From a checkpoint of a small transformer trained on Wikipedia.
Size: 13 layers, width 320, vocabulary 8192.
Training: 795M tokens, 6069 steps.
Each number is 50 + 10 x the weight over its row's rms, rounded and kept within 0 to 99. Layers, rows and columns count from 0. The size before them is the row's rms in percent of the matrix's.

# layer 8 MLP up, 1600x320, rms 0.104, rows 947-1033, columns 40-79
099:59 38 64 61 63 51 55 47 64 55 59 27 53 39 46 54 39 71 45 47 35 38 53 48 52 45 74 40 62 46 52 33 68 50 54 47 57 49 57 24
101:57 45 56 55 58 36 55 46 59 47 46 39 54 46 49 52 25 51 64 44 25 69 46 44 50 61 65 51 45 41 57 49 48 52 39 57 47 47 43 43
101:28 55 48 57 26 49 36 34 50 71 57 44 44 55 51 46 56 36 65 42 66 41 43 47 46 45 60 49 52 46 43 57 31 44 53 62 61 68 51 43
108:44 65 65 52 55 77 56 48 58 56 56 46 42 61 53 36 43 42 65 49 36 49 37 66 56 54 32 57 40 36 39 49 46 41 55 44 58 56 52 37
102:44 49 61 51 46 61 45 53 51 50 39 47 51 55 45 41 50 60 52 45 58 68 42 40 54 56 54 46 57 47 43 34 59 61 47 49 47 25 50 59
101:58 43 45 44 64 39 52 49 42 58 34 38 61 36 57 62 54 43 30 56 56 39 34 39 43 41 55 54 37 49 51 44 37 51 66 47 66 48 62 38
101:49 52 64 49 40 55 79 46 52 50 81 56 50 34 56 64 58 45 51 47 77 40 43 50 33 66 69 58 53 59 43 49 59 33 34 33 47 50 60 55
102:59 58 70 44 34 33 31 53 58 55 49 57 46 59 54 47 50 46 53 54 51 42 50 34 53 41 46 61 54 43 49 60 65 47 52 41 60 46 39 65
096:47 47 46 45 67 35 35 45 51 62 49 49 40 41 63 65 34 56 67 51 46 49 56 74 42 41 49 51 29 58 56 47 53 41 47 58 36 46 18 37
102:41 43 53 43 46 58 65 38 64 57 55 55 42 30 49 46 54 57 46 60 48 39 45 54 46 52 61 35 54 47 54 68 47 38 73 43 54 57 52 54
095:54 56 47 37 63 59 45 45 47 46 39 35 34 39 52 42 52 56 41 48 58 60 47 61 58 35 42 46 55 40 40 57 39 46 61 59 50 63 50 45
103:47 55 40 39 46 42 55 37 60 53 39 56 64 23 63 46 46 53 23 59 47 46 48 56 44 45 70 31 69 42 53 48 61 48 35 40 52 51 50 59
108:33 43 39 43 49 37 58 28 41 42 49 41 55 37 53 49 41 30 59 47 42 54 45 48 38 48 46 49 51 49 41 51 42 51 56 52 51 45 54 71
102:42 57 39 47 51 39 54 34 60 49 54 59 45 62 48 53 46 51 39 34 45 51 41 54 49 48 28 48 59 40 40 36 52 41 38 53 35 37 60 58
096:57 55 55 53 40 56 45 53 56 61 55 62 39 46 41 57 36 36 44 60 48 36 56 51 36 40 52 53 43 63 42 63 49 53 58 46 45 53 63 50
094:44 51 74 60 36 67 50 36 61 70 46 56 59 52 54 62 59 55 52 64 46 39 61 51 57 41 54 56 29 56 65 54 42 44 74 58 49 41 37 57
098:50 30 43 30 69 35 36 42 63 40 58 57 49 52 37 41 55 38 37 45 28 44 47 43 44 49 49 48 39 53 56 45 47 46 32 45 57 52 39 59
089:53 59 60 54 43 70 56 52 25 38 64 57 50 61 54 40 66 49 36 46 45 51 52 42 46 63 26 54 75 69 70 57 66 36 53 22 57 51 39 48
098:29 63 40 50 63 56 62 56 65 39 53 55 66 58 36 54 69 31 43 53 49 54 55 58 48 48 52 52 48 48 54 26 56 50 53 65 54 44 34 35
096:49 62 55 49 52 29 37 33 49 56 51 39 52 50 66 55 31 52 54 49 38 43 53 42 34 61 36 49 47 56 30 57 43 41 60 37 43 59 52 62
099:42 40 43 48 34 58 41 47 50 54 46 52 39 44 51 41 50 58 53 56 67 50 62 36 40 45 31 59 57 38 50 63 39 46 48 47 45 42 53 50
096:52 57 65 63 35 50 48 41 46 53 48 57 39 62 59 66 38 35 46 53 55 41 63 48 45 52 54 42 51 64 45 61 39 55 50 58 59 48 67 55
102:36 48 48 46 37 47 44 56 42 33 56 46 53 44 26 55 54 48 47 39 33 58 37 53 54 43 48 54 59 60 45 26 44 45 56 43 58 56 58 35
102:59 56 57 60 63 55 53 46 51 54 48 28 34 38 36 47 50 54 41 54 55 60 69 42 40 76 42 46 57 37 52 46 54 47 63 50 32 50 54 48
098:55 58 48 47 53 41 57 53 43 61 56 52 47 56 38 47 44 51 62 54 61 36 52 40 39 57 59 43 43 51 54 51 48 61 46 48 33 53 51 41
101:48 47 58 63 64 67 66 22 41 60 43 46 52 45 40 62 25 45 50 41 61 52 27 66 38 52 52 65 41 55 38 66 36 40 53 52 52 46 32 25
108:39 57 48 41 34 41 29 58 46 56 71 55 59 54 52 45 44 54 54 45 55 54 38 39 42 50 51 53 63 41 42 28 40 54 63 43 35 49 45 39
096:48 41 66 28 56 51 39 52 38 52 45 37 30 43 41 51 54 47 35 43 69 41 45 44 48 51 36 59 47 62 62 44 72 40 61 43 36 48 51 37
097:41 59 53 46 44 57 56 47 42 55 35 59 41 56 42 62 54 47 44 51 37 48 26 72 52 65 50 57 73 59 67 45 53 44 50 52 34 42 62 33
098:57 47 65 54 41 49 51 62 49 51 60 64 57 46 65 56 60 49 58 51 62 54 45 50 71 49 38 58 40 51 42 48 56 45 74 53 38 56 54 39
102:59 68 47 58 41 52 49 46 42 35 57 56 37 35 35 33 71 58 50 42 38 47 47 58 58 33 51 58 52 37 33 34 48 48 52 49 36 52 43 39
102:68 46 31 65 54 38 50 52 61 41 42 42 48 52 65 35 56 45 40 58 66 54 47 53 40 53 56 37 49 33 36 33 52 74 58 67 53 42 55 56
106:44 35 71 46 54 50 39 44 46 52 48 40 51 63 65 35 47 55 56 58 25 37 40 41 46 55 58 42 40 58 41 48 50 30 40 55 60 44 39 40
102:47 45 45 61 56 35 57 40 57 54 57 55 50 42 43 57 50 48 38 57 49 38 60 39 50 59 38 61 52 63 44 56 38 32 57 44 45 38 43 42
103:55 49 57 47 48 51 66 66 52 55 56 40 54 54 54 44 57 64 32 51 75 53 53 54 68 51 39 53 46 47 41 56 64 47 66 53 48 46 68 45
099:63 32 54 44 47 40 60 47 48 58 47 59 47 45 39 52 53 57 77 36 61 46 46 50 42 37 54 24 39 48 59 38 67 39 45 57 38 70 59 61
097:45 45 45 41 42 50 75 57 48 61 49 44 49 65 47 54 37 50 54 72 36 44 85 50 58 25 58 38 43 49 56 47 57 63 47 47 53 29 48 42
099:39 59 61 57 56 41 38 64 53 43 63 64 49 50 64 57 61 58 40 50 61 59 32 59 28 57 58 45 53 54 56 47 64 56 46 42 48 54 59 63
102:44 44 49 58 56 38 44 49 54 58 30 51 53 50 45 44 60 41 37 30 58 61 38 49 48 58 47 65 49 61 53 36 68 63 44 55 52 36 45 54
102:39 53 60 53 42 50 50 56 39 56 47 48 46 41 52 21 62 41 43 38 56 59 58 50 35 64 48 52 47 50 71 43 55 48 49 37 53 25 39 54
097:61 54 61 52 49 60 37 63 64 66 51 35 29 41 44 56 34 62 59 38 44 44 40 54 54 62 47 56 62 41 35 57 52 43 46 47 44 67 63 59
103:51 47 58 42 58 60 40 68 36 50 44 38 60 36 61 46 39 53 49 49 52 66 65 60 47 65 31 50 43 44 63 49 33 55 65 77 54 39 39 47
097:50 40 46 41 65 57 49 35 62 57 33 51 46 32 58 44 45 57 60 58 61 31 25 60 58 62 38 47 54 37 52 49 60 54 43 62 53 70 54 58
099:63 45 61 48 46 43 44 60 53 64 48 71 51 51 48 56 42 49 61 60 56 44 51 52 47 54 41 48 41 44 50 36 31 48 59 66 61 28 40 55
104:52 52 48 62 78 54 30 51 50 54 52 68 53 44 46 49 48 36 60 56 51 45 39 50 35 52 49 50 60 58 47 50 29 58 74 43 56 41 47 53
103:60 42 45 74 47 55 66 57 30 58 55 40 50 46 50 47 64 43 43 26 41 47 46 48 59 26 33 57 56 41 24 41 66 41 28 55 43 44 35 52
102:48 54 44 50 47 49 65 52 61 58 63 39 64 49 58 56 34 54 31 64 54 64 49 58 62 67 63 41 60 42 56 46 53 46 61 45 44 43 64 48
103:56 47 73 46 22 46 49 55 28 45 31 41 68 58 53 46 50 56 47 54 74 44 45 48 65 66 43 52 46 57 70 48 41 48 61 58 30 60 52 43
101:52 39 48 54 50 40 46 67 40 55 60 49 48 60 63 55 65 47 58 64 49 54 61 43 42 46 72 44 55 66 52 49 41 73 57 55 34 43 55 58
099:57 56 73 49 60 48 46 42 54 64 53 67 56 55 51 48 69 49 45 51 80 47 72 38 40 57 42 60 57 53 49 50 52 68 50 47 28 63 46 51
098:42 37 55 46 43 46 49 54 59 60 58 61 57 50 56 61 58 38 33 57 57 50 64 55 32 58 54 52 47 56 52 64 55 41 60 63 48 46 65 46
102:47 38 43 43 41 43 49 57 44 47 57 67 58 60 42 35 60 51 48 49 59 61 68 50 54 40 51 41 50 58 58 51 43 36 46 60 43 47 41 47
100:52 29 42 58 43 40 42 46 39 51 29 58 46 43 49 43 65 52 32 46 41 50 51 60 42 32 54 42 47 59 52 64 57 18 48 49 58 56 49 57
105:54 42 57 43 54 45 44 59 39 59 50 28 62 60 52 40 55 59 46 53 67 60 54 30 49 63 47 26 52 51 71 43 54 36 35 71 40 56 64 44
107:44 57 53 62 66 47 44 43 53 57 48 42 44 46 43 25 35 55 48 42 45 46 32 54 54 53 40 51 69 43 44 50 59 44 52 58 58 66 52 54
101:34 52 56 45 73 56 49 31 52 46 48 46 52 48 63 51 54 46 49 54 45 67 49 39 46 31 46 71 56 45 55 34 54 34 55 57 38 58 54 38
094:65 47 58 54 46 37 52 62 49 29 48 47 52 50 57 36 50 54 44 34 43 62 62 32 52 64 44 34 35 63 64 60 46 59 48 47 38 46 60 49
100:41 34 47 58 41 56 40 52 57 61 35 52 37 37 59 64 47 55 43 57 49 33 54 40 47 60 55 42 28 49 47 57 71 54 44 39 48 63 53 46
100:37 38 52 56 56 48 46 47 48 60 41 35 40 67 48 47 79 51 33 45 47 42 43 46 57 28 30 49 55 55 51 41 66 67 51 58 40 60 58 36
107:55 74 62 46 41 40 44 73 51 50 47 53 44 29 36 49 42 72 49 69 65 60 63 51 59 55 50 45 59 33 31 47 51 33 56 27 53 57 50 65
096:33 44 26 38 42 44 48 55 35 65 52 43 39 50 50 55 64 49 64 41 60 49 50 50 52 54 69 48 50 33 46 53 61 71 61 73 60 48 60 70
101:42 43 54 41 52 59 64 47 45 57 44 57 37 49 73 48 54 58 52 63 46 42 38 39 50 59 42 41 34 33 71 33 54 45 44 42 54 64 55 39
103:25 45 59 39 47 64 57 43 52 45 48 53 56 42 35 63 49 39 51 68 56 47 49 56 43 34 37 49 50 57 38 60 51 56 57 34 50 47 53 65
095:38 63 67 52 48 56 37 52 57 53 63 62 50 56 43 56 50 60 48 63 42 44 31 48 39 55 52 52 39 58 49 50 39 38 58 64 46 44 56 55
109:51 45 55 50 57 61 30 37 48 65 56 50 63 44 49 66 41 43 48 58 35 43 50 62 58 43 31 68 57 40 58 46 62 47 39 39 42 44 53 46
100:56 37 47 38 66 36 55 57 61 47 61 46 50 44 55 48 45 63 44 40 55 60 60 54 35 60 37 49 54 62 46 42 56 67 52 54 57 36 62 38
098:41 41 41 33 34 51 57 60 57 53 59 53 32 48 39 58 52 38 48 82 43 45 53 57 52 58 56 49 42 54 56 48 39 52 41 51 60 58 63 45
104:56 54 45 39 50 31 31 31 54 49 41 60 69 31 52 46 49 45 50 49 62 55 49 33 55 59 54 52 38 52 55 54 64 63 44 45 59 53 53 56
103:47 40 66 65 42 57 39 56 41 55 54 52 50 50 60 69 47 17 26 64 45 53 67 59 47 40 53 57 54 44 39 57 47 68 77 29 50 52 56 57
096:55 58 53 55 47 52 40 63 54 39 40 47 45 45 48 62 45 28 64 55 50 37 50 49 43 60 48 66 49 43 39 55 49 52 60 41 40 55 67 62
108:32 46 42 59 43 56 62 46 41 40 35 32 45 48 49 44 54 60 45 53 63 51 35 58 35 57 65 53 50 44 64 79 50 65 51 65 43 31 48 46
104:66 41 71 45 56 80 41 36 63 51 55 42 61 54 45 45 43 55 52 29 60 45 49 39 63 56 47 39 50 44 38 59 46 69 69 58 35 47 48 46
101:72 47 39 50 53 44 65 39 65 53 46 54 50 53 42 50 55 54 57 65 55 47 36 55 68 38 56 52 50 37 37 48 42 54 36 64 69 52 60 43
101:50 54 55 54 60 57 44 53 58 52 57 39 40 57 45 63 44 54 60 66 49 64 32 39 51 48 73 55 53 44 44 41 37 40 42 35 45 37 47 44
096:37 59 47 54 51 50 65 58 44 61 47 59 54 62 55 53 47 42 53 62 50 65 44 39 58 57 42 38 41 45 52 34 59 63 56 60 53 61 53 69
097:39 60 66 55 68 58 71 77 60 45 37 48 56 49 45 59 56 51 71 49 50 40 24 52 49 58 47 39 51 49 40 63 52 42 45 68 49 34 65 41
094:29 53 48 44 38 50 61 70 68 45 38 47 62 53 54 53 61 59 41 37 57 55 53 47 50 38 47 45 45 42 63 51 48 48 44 61 69 48 56 59
103:53 66 41 40 60 57 47 35 47 61 46 54 52 71 43 58 43 59 57 53 50 50 44 47 60 58 52 43 39 41 50 63 56 50 55 62 53 50 68 53
102:51 57 60 33 72 49 34 47 51 57 45 47 48 43 59 51 38 60 45 52 59 53 59 64 56 44 50 48 53 55 41 41 40 49 61 49 37 55 36 40
105:45 52 45 45 53 49 54 51 30 62 37 59 60 36 42 40 57 34 48 40 57 52 37 44 47 39 40 53 64 46 61 46 32 51 64 44 40 47 65 53
100:38 67 39 57 51 59 36 40 38 52 47 54 57 59 55 45 57 49 51 60 41 38 37 39 51 48 55 30 69 52 46 54 32 51 65 60 33 38 46 39
099:47 35 50 28 63 46 75 54 65 63 45 47 64 45 51 58 64 39 63 50 51 66 68 62 53 40 56 54 46 48 38 46 47 49 42 49 60 61 42 48
104:40 60 46 50 61 51 52 49 60 50 52 51 57 29 42 41 49 47 56 48 48 38 38 44 61 25 57 38 57 50 43 47 64 48 34 59 37 55 61 68
100:53 38 52 39 74 52 28 42 54 50 54 43 46 37 45 35 34 42 39 49 58 35 58 48 55 47 49 49 61 53 55 77 55 57 66 32 57 50 43 59
091:54 72 64 55 67 43 44 50 42 48 54 38 48 56 38 61 55 48 54 52 39 52 40 62 58 46 61 59 58 40 58 42 45 48 51 49 55 60 55 44
126:41 51 48 46 70 50 46 40 49 53 35 41 54 55 64 34 50 55 59 56 55 64 44 51 44 54 62 48 50 51 50 52 53 42 42 43 45 62 53 56
094:43 51 48 47 49 43 35 43 59 60 27 49 56 50 61 64 51 46 61 60 49 46 38 34 63 40 45 47 52 42 61 42 43 45 46 45 54 65 52 47
# layer 8 MLP down (transposed), 1600x320, rms 0.105, rows 947-1032, columns 40-79
108:59 52 44 53 38 52 44 51 60 42 55 64 40 41 49 53 58 58 64 39 54 50 59 56 46 60 48 39 33 59 49 52 43 64 35 53 59 44 60 36
099:50 53 61 45 41 54 54 74 50 55 58 42 53 67 72 63 53 45 50 28 46 50 57 44 42 45 40 49 57 55 45 50 49 48 54 58 59 55 53 47
105:69 41 60 48 47 50 51 58 32 64 53 52 51 40 52 46 60 57 35 42 32 63 43 57 42 58 35 70 47 53 63 43 41 43 34 49 44 48 57 34
104:44 52 38 41 47 64 50 62 53 59 62 49 48 49 39 27 44 43 53 43 45 57 54 66 32 63 61 64 64 19 58 56 35 63 49 42 48 39 43 53
106:53 32 49 46 57 65 44 40 73 44 52 55 48 51 43 53 56 55 42 58 63 45 59 49 59 46 50 51 48 40 57 50 60 56 73 47 49 50 49 46
105:51 45 42 43 50 51 50 48 35 38 35 36 57 49 57 37 43 72 48 40 52 57 39 59 43 57 64 43 60 50 43 73 53 50 31 44 30 43 32 55
105:42 70 50 55 43 36 41 50 46 58 48 53 34 39 57 49 58 48 57 51 58 41 62 52 58 54 49 41 42 39 60 49 62 55 40 42 29 56 32 43
096:43 50 41 47 60 50 55 48 33 59 41 49 47 38 49 38 38 43 56 50 42 41 76 41 52 40 31 56 55 57 50 43 44 50 54 52 61 51 32 65
094:40 34 36 41 43 44 60 61 50 45 64 45 43 68 62 51 44 57 61 65 32 72 58 28 25 44 51 33 65 46 27 55 38 53 51 52 59 48 48 63
099:53 23 34 63 41 57 53 48 51 36 39 50 56 49 53 64 62 44 47 46 55 42 54 56 39 50 51 51 32 44 49 45 60 59 49 42 38 60 44 48
100:60 56 62 47 39 54 59 50 66 58 60 39 50 60 49 52 54 41 52 35 35 57 49 48 42 50 55 36 41 54 60 44 42 60 48 60 61 49 47 43
103:57 60 48 60 53 48 49 54 54 47 49 43 50 58 60 47 36 63 49 47 42 48 44 45 47 54 44 55 55 54 79 33 42 79 52 56 60 52 63 54
108:49 23 56 51 46 69 53 39 41 65 55 40 46 47 36 52 53 44 48 50 48 57 56 53 47 50 58 40 41 62 40 45 51 58 39 47 52 50 51 37
097:64 40 52 52 49 37 39 63 28 65 50 32 39 62 46 61 56 53 51 51 52 46 70 47 67 38 48 55 65 44 66 56 42 55 53 51 33 51 56 63
096:42 51 69 54 44 59 63 22 35 31 47 51 37 54 61 65 38 46 49 55 55 24 27 50 54 52 47 44 57 53 63 51 44 36 51 50 53 63 32 49
099:41 33 64 42 45 35 51 46 58 37 60 60 54 61 39 47 68 51 30 38 35 57 47 40 62 46 59 41 43 33 44 58 44 55 56 51 59 48 47 50
094:22 49 61 79 45 50 50 51 45 59 45 56 43 62 44 64 53 54 64 63 59 38 52 44 62 49 36 44 41 51 41 44 54 51 47 68 53 58 58 49
087:35 39 32 37 62 52 44 37 68 64 38 45 57 54 38 56 42 54 50 43 56 54 41 30 41 38 62 45 45 61 56 58 52 53 54 46 51 54 40 54
097:72 56 43 59 50 57 48 29 69 61 43 36 52 36 41 44 45 35 57 64 65 60 59 25 52 68 57 47 37 53 57 51 53 39 47 58 66 49 64 53
088:50 48 55 51 66 45 57 45 56 47 51 66 64 50 40 47 58 63 56 51 59 64 37 57 43 37 50 55 37 48 36 65 50 71 40 49 58 45 52 54
099:46 54 56 38 50 36 56 61 40 46 47 60 35 50 48 66 44 50 59 19 60 43 68 36 39 48 56 68 59 39 50 32 64 37 40 32 39 34 39 35
090:34 38 67 38 43 55 59 58 59 35 43 31 60 47 47 36 55 49 50 37 47 64 38 47 57 50 47 46 47 36 62 43 42 51 53 51 59 56 36 58
099:54 24 59 32 46 62 49 56 41 59 42 54 63 51 48 54 45 48 47 50 58 32 33 48 41 59 65 56 59 56 38 56 16 50 50 66 39 44 53 53
094:42 57 45 39 58 48 48 56 70 37 25 77 59 45 60 34 46 48 66 40 51 56 58 57 34 54 67 45 57 59 44 47 62 59 59 54 40 50 56 59
106:47 61 49 37 43 49 24 52 58 45 26 58 47 50 55 48 54 39 43 55 51 40 50 56 47 65 54 46 44 63 53 42 48 58 62 71 49 54 44 47
108:43 49 55 48 43 61 39 55 55 36 54 40 53 50 34 49 45 52 45 39 56 39 54 38 43 42 60 44 28 42 58 64 45 74 47 64 50 35 64 51
104:64 42 51 51 46 53 49 49 49 47 47 54 47 54 67 67 61 28 58 49 44 41 36 35 27 34 46 45 51 59 47 61 56 68 52 43 46 49 52 41
097:55 59 40 44 39 45 46 56 51 55 51 40 49 42 56 54 42 37 55 51 48 50 56 58 71 40 66 38 44 42 46 49 53 51 36 36 86 60 32 24
094:49 44 51 71 61 58 51 49 51 37 41 57 48 16 58 75 56 49 51 41 34 61 40 67 67 49 60 51 69 47 41 44 41 63 45 47 50 57 52 36
095:45 29 52 35 55 71 43 46 65 64 52 52 61 53 55 45 50 62 38 47 36 37 54 44 51 65 47 38 51 45 51 56 49 55 56 45 43 47 63 55
107:51 45 49 48 47 57 41 51 68 55 43 46 62 62 62 45 36 58 23 52 61 40 37 43 50 40 61 61 49 31 63 49 48 47 50 50 70 29 47 55
106:53 60 68 44 63 44 44 56 55 37 36 50 53 47 65 35 35 50 29 42 51 52 62 72 62 25 35 51 59 43 40 50 44 52 39 54 40 47 48 29
108:61 47 36 55 56 57 49 62 68 49 46 52 53 53 49 48 59 64 40 57 56 59 51 27 54 40 61 29 51 65 49 60 64 50 53 48 50 58 45 41
095:57 43 47 35 63 53 50 49 66 45 41 46 50 40 45 68 41 53 65 33 56 52 53 38 56 35 64 53 56 56 48 39 55 47 59 42 47 62 58 47
098:47 59 49 55 47 55 54 43 49 68 55 58 38 46 68 50 55 47 48 50 54 53 35 53 40 63 52 49 45 27 55 31 33 56 50 61 55 43 47 51
096:67 45 58 54 51 52 56 40 47 62 72 46 51 54 44 39 52 45 45 39 41 56 36 36 48 59 71 41 46 48 48 67 45 64 46 48 51 38 49 39
095:48 52 52 49 67 46 53 56 66 58 32 40 45 46 56 44 53 47 40 31 68 43 41 63 43 31 43 40 51 55 60 57 36 54 63 48 47 51 58 53
096:58 53 65 40 51 54 64 41 50 49 59 54 44 57 48 37 60 55 62 46 44 61 58 38 59 39 39 37 62 43 63 58 53 56 45 56 57 45 50 79
098:54 68 65 50 48 55 37 58 62 53 64 61 49 50 38 47 40 64 41 67 44 66 66 43 51 59 67 59 53 70 48 62 45 58 48 64 71 59 35 48
107:27 46 58 54 63 50 39 45 47 55 52 51 37 63 58 52 56 32 57 63 36 47 56 68 45 46 73 68 50 59 49 38 39 56 56 40 63 59 57 49
099:41 42 46 59 42 50 44 48 61 43 49 65 52 69 46 66 55 61 33 50 69 39 43 41 60 59 41 42 40 34 57 66 47 36 56 65 51 46 31 33
097:27 51 40 49 42 52 43 48 55 34 38 37 63 49 56 42 70 30 49 60 47 56 41 54 36 35 45 61 45 49 32 48 63 56 59 46 39 51 35 58
103:61 46 55 47 39 65 43 56 57 51 60 52 27 36 51 46 64 47 45 54 52 56 47 34 51 60 66 46 57 64 33 46 36 33 36 33 54 44 53 32
103:36 45 35 53 48 42 54 49 46 53 47 54 61 62 48 58 51 62 42 66 41 64 45 49 51 44 35 43 37 50 53 66 71 37 46 56 51 62 45 63
095:29 67 46 38 33 42 63 59 57 37 46 43 13 39 41 60 58 69 61 63 59 42 52 57 43 53 51 44 49 36 36 58 60 56 45 56 65 62 66 58
100:37 41 54 50 50 57 47 46 64 38 50 65 55 50 49 60 65 63 39 35 62 42 53 68 66 43 37 45 55 53 30 53 41 46 55 42 44 60 42 47
103:53 58 50 35 54 46 55 40 53 53 62 33 54 49 58 41 70 46 41 49 50 32 36 50 55 46 41 52 54 46 57 71 39 54 72 58 41 40 55 40
103:51 55 59 74 56 65 38 45 50 55 67 59 44 49 56 49 58 49 65 39 52 42 52 46 58 49 66 69 51 53 38 48 65 59 26 34 64 48 58 39
107:42 58 63 64 65 53 63 57 55 51 41 24 50 36 42 40 42 50 53 47 50 48 56 55 61 46 39 48 54 22 58 57 52 45 57 30 49 56 42 44
096:58 46 33 50 41 43 56 65 47 47 56 46 57 45 61 67 57 47 71 40 33 42 44 63 66 36 41 44 45 48 42 59 42 27 48 43 55 52 50 62
104:60 57 66 39 43 36 54 38 64 63 45 41 49 48 48 37 47 57 64 24 51 44 53 46 33 64 68 24 36 48 41 48 56 51 43 40 35 35 58 38
108:52 46 49 45 44 50 49 57 42 64 41 76 63 31 51 49 42 57 41 54 37 46 58 34 65 35 65 48 59 41 54 55 40 45 55 40 67 61 49 28
102:59 52 53 58 53 48 50 45 40 59 46 48 53 65 61 65 48 54 29 56 41 32 43 70 49 42 56 47 54 41 47 44 51 30 56 42 23 30 45 59
110:36 58 30 44 61 33 46 47 47 49 50 38 33 73 66 55 41 39 40 44 42 62 60 40 44 47 50 58 64 37 62 48 87 25 38 49 42 55 58 53
109:73 48 40 62 62 52 49 36 53 44 57 43 31 45 60 57 43 43 64 62 56 25 47 36 39 33 74 56 46 52 24 24 43 52 30 38 53 52 54 58
101:48 58 58 52 48 54 48 59 57 54 54 46 53 49 54 40 45 41 50 49 52 56 48 44 39 59 54 38 50 61 60 69 41 62 52 38 45 43 52 54
093:31 38 58 39 28 51 31 57 55 64 86 38 46 53 50 33 58 47 54 34 67 60 49 41 49 34 47 46 62 57 41 42 46 61 64 55 59 51 49 54
099:52 42 45 51 41 56 28 62 52 43 60 58 53 74 60 50 29 56 44 42 60 36 43 65 41 56 46 34 61 71 48 50 35 53 60 63 39 38 47 53
107:56 49 44 44 48 60 34 47 46 35 62 41 45 53 31 56 41 53 35 46 46 46 37 46 33 61 38 47 60 50 51 61 47 57 51 44 63 38 49 48
113:51 53 47 42 50 47 48 51 51 29 69 51 53 49 43 52 44 64 24 72 48 46 62 64 37 40 58 55 64 64 48 31 44 48 49 48 74 46 48 47
087:40 42 43 61 56 39 34 39 70 35 58 54 43 45 64 63 40 47 49 33 34 33 36 47 47 72 35 56 47 48 59 45 56 55 56 48 42 34 42 53
105:40 45 59 49 51 62 58 62 44 48 81 67 38 57 61 27 76 50 43 58 61 60 48 58 51 43 44 67 49 42 51 44 52 49 54 57 46 57 48 50
104:30 51 45 31 69 55 37 47 44 51 64 68 41 39 57 54 59 57 63 56 27 35 46 46 42 49 48 55 60 63 53 49 52 28 56 43 44 50 37 39
088:42 47 33 51 61 58 42 52 44 37 52 49 50 32 40 70 50 60 34 38 62 51 53 45 49 54 52 57 35 56 60 33 49 58 59 35 68 64 55 44
094:50 56 44 59 58 56 55 53 45 40 54 66 45 62 42 36 46 49 52 45 50 55 39 38 66 49 50 43 51 51 50 45 62 45 51 66 67 43 70 48
098:49 58 68 71 49 56 57 42 45 42 67 54 51 45 51 64 53 55 38 56 58 62 49 45 33 48 36 36 52 46 45 38 48 58 42 61 42 67 32 45
096:39 57 65 54 63 56 52 36 48 45 56 58 47 57 71 60 64 64 43 43 50 48 32 47 55 44 55 55 53 60 31 43 65 70 43 59 25 46 51 43
103:27 51 51 36 42 62 50 37 49 56 53 47 55 46 61 48 41 62 63 67 57 43 47 41 47 54 21 60 38 56 67 65 59 40 48 39 51 52 63 46
111:40 33 45 59 75 62 55 59 43 40 61 47 48 38 54 44 53 54 53 62 47 46 63 40 46 46 62 56 59 60 59 47 54 48 56 47 43 71 53 50
102:38 53 39 65 48 39 45 53 39 61 49 52 54 29 48 45 47 40 64 51 55 45 29 47 54 47 49 51 52 56 58 69 28 41 57 37 36 60 44 62
103:38 39 31 65 50 44 53 39 25 45 38 51 61 45 54 64 56 43 47 61 43 41 51 37 54 47 48 36 45 28 64 68 48 46 52 58 56 38 72 48
105:71 51 54 54 45 60 54 37 35 36 54 31 33 51 57 53 47 48 49 60 54 53 59 46 41 45 49 43 59 47 39 46 59 53 36 46 37 44 32 58
100:37 52 64 43 59 61 52 56 44 63 52 54 48 73 43 36 51 45 50 37 53 48 47 57 48 49 52 53 53 50 39 37 46 42 64 36 61 48 43 49
106:40 50 44 32 37 44 50 35 46 59 50 54 37 43 58 49 48 40 56 27 70 50 44 39 40 46 62 28 52 65 37 49 52 38 43 41 49 46 42 44
100:43 51 52 42 34 44 69 31 65 58 62 46 52 62 23 78 62 40 58 53 62 66 32 50 51 35 57 45 49 38 61 33 50 55 39 33 61 42 51 38
091:65 39 39 50 73 40 31 43 63 47 41 57 37 58 40 50 62 72 41 34 38 46 52 50 30 37 56 46 27 69 59 42 40 48 47 38 41 47 66 48
097:46 37 52 64 48 73 41 51 72 47 51 70 62 54 28 44 35 62 53 57 45 37 64 45 58 64 46 58 59 66 51 51 38 49 58 51 45 53 47 46
100:57 56 53 63 44 52 56 50 54 46 45 35 48 66 59 53 62 52 47 61 55 66 41 50 49 50 58 64 42 54 41 56 57 43 51 51 53 60 18 46
099:47 56 46 56 36 55 60 42 61 46 44 52 48 63 58 70 44 29 45 40 55 37 48 65 50 63 50 46 75 79 25 63 58 53 52 44 63 48 56 73
113:53 38 42 68 29 56 64 44 45 45 30 48 44 60 49 45 43 37 57 48 35 37 37 40 63 62 49 59 44 56 62 54 36 58 37 53 48 56 39 66
098:48 45 43 24 57 62 78 45 41 40 43 53 64 31 32 50 51 41 47 58 49 66 41 48 36 51 42 47 50 64 64 52 53 50 54 48 43 48 37 39
098:55 51 39 40 71 50 61 43 40 44 52 30 36 40 49 50 58 48 48 47 51 50 46 36 47 50 43 58 60 45 60 67 46 53 41 40 32 52 47 53
103:29 49 67 44 52 45 51 67 35 51 51 27 55 60 44 31 53 36 47 62 70 58 48 47 56 54 61 29 44 64 73 52 57 49 46 43 32 62 47 56
098:58 63 43 52 46 46 48 55 56 31 41 54 54 64 61 51 53 49 55 49 51 54 52 48 32 52 50 57 65 51 69 52 36 57 39 44 22 35 31 47
094:42 54 51 47 42 46 40 50 49 36 56 58 65 45 47 58 62 64 55 32 41 44 52 59 56 44 48 67 46 41 44 39 60 36 59 49 54 64 60 36
117:51 66 55 50 41 63 59 45 59 75 56 37 56 68 62 32 41 46 42 41 56 59 49 28 38 52 44 38 53 51 64 46 64 48 43 39 59 64 59 48